From a checkpoint of a small transformer trained on Wikipedia: 157M tokens.
Each number is 128 + 24 x the weight over its row's rms, rounded and kept within 0 to 255. Layers, rows and columns count from 0. Numbers have three digits each. The size before them is the row's rms in percent of the matrix's.

# layer 10 MLP down (transposed), 192x64, rms 0.0951, rows 149-191, columns 0-63
111:143128128137128127154095137124092144150154125108133130128153113156108135111154095167136148079128159094117162167135095125160100152122100114136169146098123158123126154096164105162145136117135061
114:106138106124148164098112181156150151113079096126114137131151119074152174115131112166155102149153139097127123129167067133149102127138135179140153144147113108132128138116118116154138140127140139
101:178117107153113127121149131091123077158117141107152084131162194104105154158125157124110108137096119132155139116148134108118111136157134111107116108054125132116106138126119160123110108152144131
090:143149152115118135133145146161137122152119149099103151190087115134142107160135112117089106125135079119108142176097133139118146132095149136139143149139130120198093094109098143119168115150128129
104:123130141108101139125165158144116094118147176147127115103083113123151139121114138113134117114119119119095117183146114117166099151124182088091097150096168118148135105090144144131121161159114105
100:137158092142124161065126141109148132146082105128119178108155163148125092129154151128151084129101108141136115117127112180145104105106125134156175149142130110104127158128118132104137109098161140
097:103098136147118189102157164150154096111075131153141106116120164147145135121121103133152123108117111123149155120164165118126164103170131094156134124150119099090128114087108142117118130156161141
097:138129088114107159133116096182106134116163154137100135161105158083142138125136144138138130112109118089132155104109116128153132154117126132128113161133154096128124103122081128122153185170165173
090:142175123170120170122096149133121118134112135113149103086132116132149117155150146139141164099159106151119157155139149110129127158131111101162182134157100095160125107131141151115110159084087153
094:144123106126139159122118108127116118086085108129115154120129135081115120133126149178124126132120145166161124137150149142147136090145141134130132160180172126084139157151118147069091126163089145
101:156175144133066125108111126114131111102143103145143175152151194102146101140106168129095118121151157158130140136128113101107150159150126134111094157123160133146110097100119123135108098113127110
092:138134102163109158139144108105121137137106103091167127106165147120171201112138138123156115130093100126118166152149131143130112151104095166126133145151086100082159130134150117150138151126143138
104:134135150133128075112166121109087111120109120113124130143147153115082131163143125124143107134127120140133111161186076133150173148101119100101126131162118103110089172123121165124118162125155160
093:152080099115139120120095106156157122108142132118137136115126098090108073158167085178126134122134140114116117128136151159161146160117111113125139123134080133090167144104135134169108150096150120
085:059119138120139122104130147094093157170083135149117131079096155153088170138133132122129127138139152084137104158146188145119134144125141118132146116153130158120106106125107108103154128106127114
097:137127107132144142095059127100112131138109105146102092139143116103126110108131177154136158132106106126149120128123143111148140104117155133151151098094125141125083138176183127157151161085139101
091:154114183127127150115102120127110118130090129107133120101097168121145165141142128168150127132133147085137099101121138076106138155142105104151064130144103141160099108175123106133117113095132143
100:113145117125161142143151117121102147089124120162145061114112139136139163142125142126188124084144098131084095140138162127117126118095126119092143142099149122163160152141089110140108088139109136
096:098169071152167106151105107128132104119145114129127143174140130136155120112144118126160119136166143128127114158089115144149128128178148130121129162085129145093080125143162077154127113133150109
085:114121083118120066144096109137113141139120122138190183131150160119138067135110133154117133140126122140130123075112106121144138140110131118135078153086121144124128155132110094114105130107097138
108:144132158159079137111154134139154120133172108130131131153143095157134075122131116133165145101159079128109087120141138119138141077140107137142172116149082124131080116136153099152135146119121106
095:098136153127141109133142156139149099124115124123169071171164103156131115169145093140130170111136119148154142084131145159106092134118104104093163131151119137101149161130124159101119150133120088
102:120119139123156114097134142105124145115105143065169139124119108118117076112180167173149141138121107153132106135111142153147158164137085168144135133090103139168127108147123158135124107153107121
105:147114159125150158132197083136153098111113101090104104134160123145148139196104126104110148137115142158118140149159113169131149128153138097143135131133107126116107118109127116165136114118161167
105:119122132154151132122125153144093138126124102151119086148130153129143156123127159162133157130127148174132174140086100099111147136153112103113159126085093132085135133123197143164093102111121126
088:163156151094131166193145128146123168119129139161137111141143125118100187120131128100121155140126132103152134095172155161137170148146122105123129124146121099145094102088121124128109149115132086
103:136093130135116137155092116103146099142118111131110168138077112183124161092130130131125108130138128162177113125156158098103149144166120123113157144159166128149117078123153170128135147147108112
117:128137138109162133157156127116167130153138120075157174158146107095137116110094107130090123148115157131108155144134136114122157071132122091088133092132129135143150123154107119147106125084176145
098:136150160076145106109130177114106099133103127079171098119148119180125168118146088104154144125095147125128127140125120150116125115089167135120116135123087133111138163138150113110118122076129123
111:122145137120143150097132152109113096136107104081091151122087125164090155137132130141148161163153150129166143128126146155130100118065092120170162086134123130134131111116145123103171132143128158
105:095178154098120133102109151132186154134118108141115119118083133106137107114133088144152157137122141130166129150145137119054112141121128108139106126096144165112151122114124112132090161144165153
102:154158104115119121149115092152176101132095126143138163178135124147116110144148109110101099168161108071079129179110139123148117133133140116123155122110149139152161135160120110099110145152147137
105:098099132139096118139125098122111159124145107082137144140103198110120152074134121123125111122153135123155139123143122139146101118125100128085131166136117114184083140101106071150120118139116131
115:175139167119147125118089154122102099129102148137130151151152151110158160175158084167137132102154128132115144128118130133104164130129119123134183130120088146091126096138128140087096164124159135
092:135136109111113137148123167163105102116156162119124098099120161155112148134108112094124094125124104123192143138109160153119096102163115107129151144128118139122150157122157104164092107128192111
097:108153112120108093128168136162102110136177157114099137165126105130126115146141113111112144109104143126109124117131141175134145100153109181160163101114141148114181133098117164117142151112173156
102:146142142137104119175148112159091138150137106154081136084147114114138119160167145149149172138154126144123136157154176156170142148153090165131112120119145141136153124133104149160156128146100151
102:145140104165131186118141143162124121130134117136117092140154123144085140098144090116149117119150173147090146157129112097124138100135134074098123126189157112112141136105149154130129103118142172
108:141165145126110092128073115145107128095146153098081126149136126133162155085151116152126117132152104132145143113127136113125111110163100190145102092172128135140180153137114133115156107110126114
103:113160147118124115170172149112144133095130112109138141115124075103143130152165102109159110133134085114129117117135162145159127147159147147127221137155153137131127132146149135141127155125167130
103:113148106108118087141077133094100130170094147124137107147151156123156133113118118139083130153183108163129138117124121164117121105130126170125153110108166095137181122172125137123149100120132149
113:129076132135111109116147157093113161139143112121125145162159090124114132101167126156139138158148113127156127107140113097105145182094101163119112127171162149098144132114147131067132125125161111
098:149094112102119108111112094120135163169129155120125097141139130133163148185129136115177120140074125132096132075112099141126168135112114097137134129146135081089145142123127133158137135120099166
# layer 10 MLP gate, 192x64, rms 0.113, rows 150-191, columns 0-63
099:149149134145142102154130084107132122107149123148158123135127139151098133095143166135151122107111108151122145184086148138116135152163112111078105141096169151104098105151126110118084123082099116
101:137124143110159193155143140145125121135150102113112125121115099176135152132115144135098135114127114163130135169114114136140150148143146124147143159135123120137190167178184090109129165105149142
089:098138127137111106102133087082106123160164131145182104073173132120130119101137115126124108113123108138136167133166091114150121093142157125144117119121141088097162163118141085119106121123131155
104:151155143158133143129090103175139131127132087108062162134102133117126125113134107148116122169126082132115120132139102104159129089124179108122125126145177134135178119131113142141119092144089125
117:133090152125149156098119111080132101153130132173125162072113105108125169135134119111104151128150150154119144129155129122087143131082114099121124146159141077160120116116097114109105117156137167
102:157125164146159113173145121106136134171145149132141120102179160116125153106115116124138129151122111082115161171133123130117121089088102119072132157111133133130130150115149145147171078101131117
091:103128144142134151126138129141131157150130115120137169161071131125108119134142109122144127117141154137182169125147110099150129141076139162134106164158116135108194172142132088149111096126099118
100:142125140151123152131118122170151090162144082127127151072154147129117124139174100142129129115182125139152121123184156130133109145138127117178144150097126136150143141138082116121142083095131107
106:115101126160136160149123158151109126113173107196063161097088125122118138118143124173090120153078110132117128115133106118142113124129122147127127120103149136134120154169137138087101107130115113
105:162087149126123132112088101102115094098170148118131133140102138142151144116112113097106156088118130110111117111087118122094144143103103137125128086088166112153136147135165177147118151119135176
096:131130093169156112086109093121116150160151146104128135111112128141112126162149150127111120119139130094121145139142144129102107143131153155166159125090117127085121112137076083098133158199120111
111:148100111108135128124080143116158126115128160156098180142138139083148129151140142134114115097142145140109108088174129160101109121156102126162163129133081125130130101163168103134122141104080139
094:131125140124152163115123128126116140141114094146130169119119144088147125105108151100136142133152088114140143146150154136152089080139104156174133158165119158139113108115124115126046099109155108
092:110132128124140120140097156141051136168090118145131062116115116133137133108132114137154121093137118084144149151145138177137117133166096145156134139174101162124112153142130131129167118131111133
096:156138171162106153106133136154129154161141126113119129147081110109106132123106150167168088126130116105105109128142145153149130199140117175167137115118119082150126129138147112146144117127084113
096:091160129042129132104112124142110145172162116107112156130136181156122115144107168120145116126125154146130156159149132115112154141138158125124128121119153118085105154131116119093144090117093133
096:167119118117115162116160122101118138111156163144098171110146124112090138144131155129130147087133110131088151182091105109112122122137139125102150148158112161122175111147135123058117141128115150
106:141090134179142112119187111113108130150138129160128109121156148071099138124164117128142150167138170128149134143126144106159136148130125178134107136070142130142119093138132128113141095145087140
083:131127088130151147126121101140097135160180124095130117144152078107133137134125132149100106156176126132145130125104127134142132105095118152083151135105164096129129129135120061161122144119139188
086:082141109076152124144113123113130152129093130171155108113111109118133187097089135136122132133088118119115144153098113121119092159099112094105109137116171104112159167110102144127157119122129165
107:124141131150106174125147109109118117148135168099119182102132124142126128106152103158124139127156112115144088118149159168130182163135170142086120127118143130116128136103098121169099093180123126
095:179147171104140116133124154123127126131124147124118106147148093124137123103128122073120147075112111149070118117180109145125124162125174118131164147114159137149099076151147156144135139138132132
102:147135154112112157114120163160113135122117133181121087147151118129138143150150127101119136165124162114106161151104130105075113116109149176132137083123087101107105141144170098114158130094153139
096:133063126120115142128146139156104170138117116145118125145095142106114144061146122170126113148132118143130166096103127178170139115167117125173155122161116153127118158156097111133127118150109126
085:133152120086096122095177127121088104101105140126145156087124094078134122115151136146093148138156142089111143119101124162129151157146118171127114148119160107105173147102130149140137124118138171
103:119143132119144167143163102111140095087099134108099134074058128111137140103116144123124149147130090107134075112139145129141111114110105170114131132142155111108062128147130097149113115115128142
098:130131136113108108178106133118108147164175162139106122115150127161155156118069141115138159079146117183116129145125103148094106124148125121096147131129170124163091098142126124112131111105113102
091:131161163127153155126128136106145085157136110113152115120101154130122102132160161095072132099089136104130148101097180114134133178130140112153107145143103152114166166140122127123111104121088121
102:161125165127137142137152116127144137147151132152133111135105148117148102119157138119125132127134080132174097106105123129108129103191134152065125160136164119108156169187149135130095106110133154
100:153139091134132165148133126148080086114128119157128121093164146082140164177134125106095110106156124178165169130148140145113130151139143141120171145148123107142129174122154136141160126124110128
097:111108142134080107123132103101142078126182098137130135172131109138121119136108126137082105141155122133084112152119127114100118135174140121071134125146150101093128094124182149120101129142121106
097:156147142118149160114131131145100137081119113140114102126108072132109125124149094121147132166144142125077080126112145108092134135108150146112137097132171117123155115130183140155148122067108121
098:148085132123143117147114093128132118106129107103130135138105101122111158112175145101121111118133146182139156137106158129120133176179064142135133133115136106115156095154145091147129151081160137
096:125103148115149096131108091097156172132093108117122119165152117091166110103152104146108134101116172149115113096118125133138141138104123118163164130099177076117170141115110112135153135150108107
098:122111159096141135180130142129142137143101126135169133132102114153144110130158108110080148122075135138107106086159106142110169181117121089135140170098135128136147139125167105096120123136163139
106:185151145138141097142113109113096127132160128098070125089143081111116119132102153145142134141138149156122117164159142164123178154117118130124129150172139153109136126144117122126136102174113172
105:148132146140166180105138107144102100107105115114127112136191151134079110105133136142132135144120170168119149128130121142089129113183166144125127099132137110165112118098091107104141102116094129
103:132082129116129136131129132101089124150168080159162133138122145121105138154100118110113121123144136163107094098072095163118110141135148142076159133140123101100120145123142121169079113146124159
107:154170133127131096113178148214121142129137158077142145118132156136139138106128080098138135146110149138136073108101127127125112150082145141137126113115130089121148142152145147120123128101129122
111:143093163148107114087141116148185152091142170118072119134124096127165154116086120134130107133110111150111143142103137149092134094107176119141119105120127140158121169163120124136137123117105151
100:121098134057120095118087134120134148065146122122080148121128100161161137143121125150122162180131136127127091134137143177095121112128128128169114117112137109115121151137103141128129087110142113
103:144122107116127104123076127136110121137159109096074112143150106139170162161120133100152134129069103154123135082127124147131146142113124125136145153149130070104165135139100104134122105135105174
# layer 10 MLP up, 192x64, rms 0.112, rows 150-191, columns 0-63
106:126143121137105134096133133089105083096161100118095093133153141106131081140130118138124143119143168104115128130140129098162089109113098168128142123170082171112140132096112155104129160144115167
100:124155121132113114125103145156141113166163148129143100166159126144111116124170147164138100166133124120179152134129144143129122095158122125155117175124105143169149148159171084130127168158139161
091:081144112151165073106161109146144159140107105117097140133142135114147127083136131109126144077080102116132125143155135079111111112111120138084131123106113104110169142114108126167145151142146106
107:132171113092103178131117145140139147133137141145125149076122130123130111094083120103141120109181187126104107166140166101126150131133149124139116126104108102151103114111085143091135140144162134
101:105082135174094105131138149096129155143169121124145117141103114151148129161142106118103132126156152130146112099113150153112181143168124145147092123148193118103095104130156157136151146114107126
104:096150122156107121146145101108105128119145142116138118099138131120134107133122123201169105174111061140110136173134132139139167134132134153120150152113105149065111136130120147115093128137158107
091:161075150104153131113098101141138127110116122104160165098130091144073105111116088161142135117142125106113150187127121107107113125110131154146130138095114146125158160158146118176156105117130132
096:132132078166110107152133130113148143131118092163108126124132109113129136135170124098152122155129114135096103098078139115122165134164180116143077143170123098141156122119155093131156115160147154
100:133136153174127153145136126118117178105149107123124112136134140132124182101108125139141138156148137145114138102127176142134142146155108101088147162157115135129117159096101201140139168083118143
103:154106153158146159149125116154116107119083147182103127164172124134150132101138129103142118138150088125132113112105138162137146092141121151172112111139151097125081160150145165090110130133164127
093:131127140094126132129125171154117125108108115141116144160070081180112124109132147101117123127133143159163160102077131140152110103121140126157113152136161152153167107106151148106167113092101125
100:116107097086121156111117147173133155142162083129145084130117097148141135112094122134113172151133164119124097141150148113130088094138160132102122128141068137099163111153156140139145129094123126
092:164144136154129062131168149122118121173143148108088127118144115144107104121092096156123137142125128104087135125125135080119124122118120136114058164078144130139117125109163125131130097118100134
081:153128132164195161133129106167139165122111122148130111170147123121141158115115142149132166129121129154132151115171107110119138138197108150138127167145108148113096118143116146147112098177129146
095:163151138145154102124138173106153157106134105081115141137129139147111136104129078096106115078095167131165131126088168132129133084143093167111123135161151128109117142092103126126120142135116111
099:100124098123134126130151164161164124158199126129124188170119123122144140136152128112154152113135130149119098153137136183147147110099095132130145124124129139158131147167128111134151147117100184
101:130105129145118172122120081139117159102110154091166163153078180135172127119136121153115115094105106064156113136125079103109131118160133127141136134109116129131112119111143145130121139127162104
100:126121159138139129145134162142119122161166142128097131147088076158106135088122122136134128110122134121138105078144116136146127161111106086112134125165118080091089109170112150113119135191125121
088:089128128129137128112119152121167098138129173098132145148097146108151138124121167115130140117176124134165138191120154161083137111112118149169153098106127115136089108138120136077103133088139130
099:084107121125109131075115103117124149168107101118092145133139106151181146184082120117103132135129171132110108121128117137129134179121148143148135104114146129115126147096119129132104191120138159
092:125121124131132131181083140068097148120164123098093132097126130092135138108119110143138151156107144087146163155145096105145126110131135132179116121127084107110140124110100125145108165153159157
105:120169118148198154142151125138135123118176105169114141140157093109127150147122135118136144113128125154143128144082115145108141135093129113173159146097136079088127149121124141169155128116164114
099:147138091125097137128098130143123133112126143161153152137100157138136100109140134154109092109151147137108143100145153132103092120104148140137166151073127139149163100119070140102114183146080127
101:113160119126149128112092142167115132104121149120132174132132126137100125099144125145116140168170127194131100114128153114167112168110111132135129193104109144088126133130105101089168132116120104
085:101122141122160137158118135081133080066153101146098141086131122123120160131127133121160143112134152092119102121129113163109150142085122098159112141105108132104124120072155112131171119153147125
102:122084142158156122106147091159145113116104107155136132137125120148132128123171164161111137126169105160122114137077125137117139164140096118064119142145119165124152093138155102107146152162106154
115:133127153114119079106125141143150139145151105112146157147168125121150135161090187127139162122077138168072134145131137136133158095134150101120124099153140146117153107122127135098086124103167116
095:116139126124107140151143118135154139131169158144144201128099148076184124161163133124152127100113132163130110121166094144142147109137113116147170144101107116151107104129100116146146154132089135
113:116158144111144126160143112162147084128148127122138150131084113127128107156142120134107133147154107120176131105091134118118111117127149090127132122122086200174167124137114138066134147164129126
106:128127116138145086181123102120117110145139126125137082131124120144139096168158140137078171144128179123123134127127125086183101129093138142114154124154131172098172144151134093137145114124131148
099:128141170148130147126103146122144150113132145116098142100109145099117144105174209114155153165106131139134122112123138133135130142121071110081143119180151142134116090107117153122121114120134086
105:082116185170091081137136181150147139092117127106156107129122121112120128155121079139124105143108171137159132104153109148122108107146124122144111113147134116113108121149097137147141133143105185
106:168173114125133181105088132100129120160147116112130155117116131134113129095128111132139154104146106152175096135068166154136117142097171106132115092099138127143137143102148122147165153124148107
102:103128132126113124101151136174179153152111104186125139162112115086122110129166102123160150129070132103130116151106120096133149162140112115105141118092132168129110163105111128096144140147115152
101:115137111126084149180065116112145126097094071143132114123080158087168123111144100144145124138107159145107096179131130113114115137123101119146123122149132134110137101117112104157100143138131131
101:143135131101133121110126168161167160104129147130145117164064122118116121113167139098148086151103149122098143122169096169141159143124150155155155129113131130160139116113105102086100148141098133
099:120124129103137111147139156158131105175085151125099141111141110130106142094166131142088124147166134133114143080131109116120121134109064147101136139076119115098136109137170146139115097180127123
109:128142114135151124153137101078128134140142163154118128153130121138139119172110108183173093157109113088162135113176180138160108114129117177154143103115109118130136164124144133099151129133111109
112:114112089107152101090141092122155159141097107119116119115157111129102152112102105107128141158186150114121137165121115102138082080140079132111135146099112129121124120148148144147116073148120153
109:153114120152126132117137154078105089153122124102088160114088135113113129180139144123163119122140129165117140135122131151078144133151105166094146106168115108110119132109071098143124150166144119
110:133153120095123136149105151105172118136123080104125092141117113136175149109112116137164126091101129108154110087123125086076116151109131120114125147199143107130138156112115117153108108153102125
102:144141164150120141131136140122099115083127149142173117087122140174104092081130130138151161124160171157177110151136122138111118143133139155123089151118101115173079108153127124124121154117147128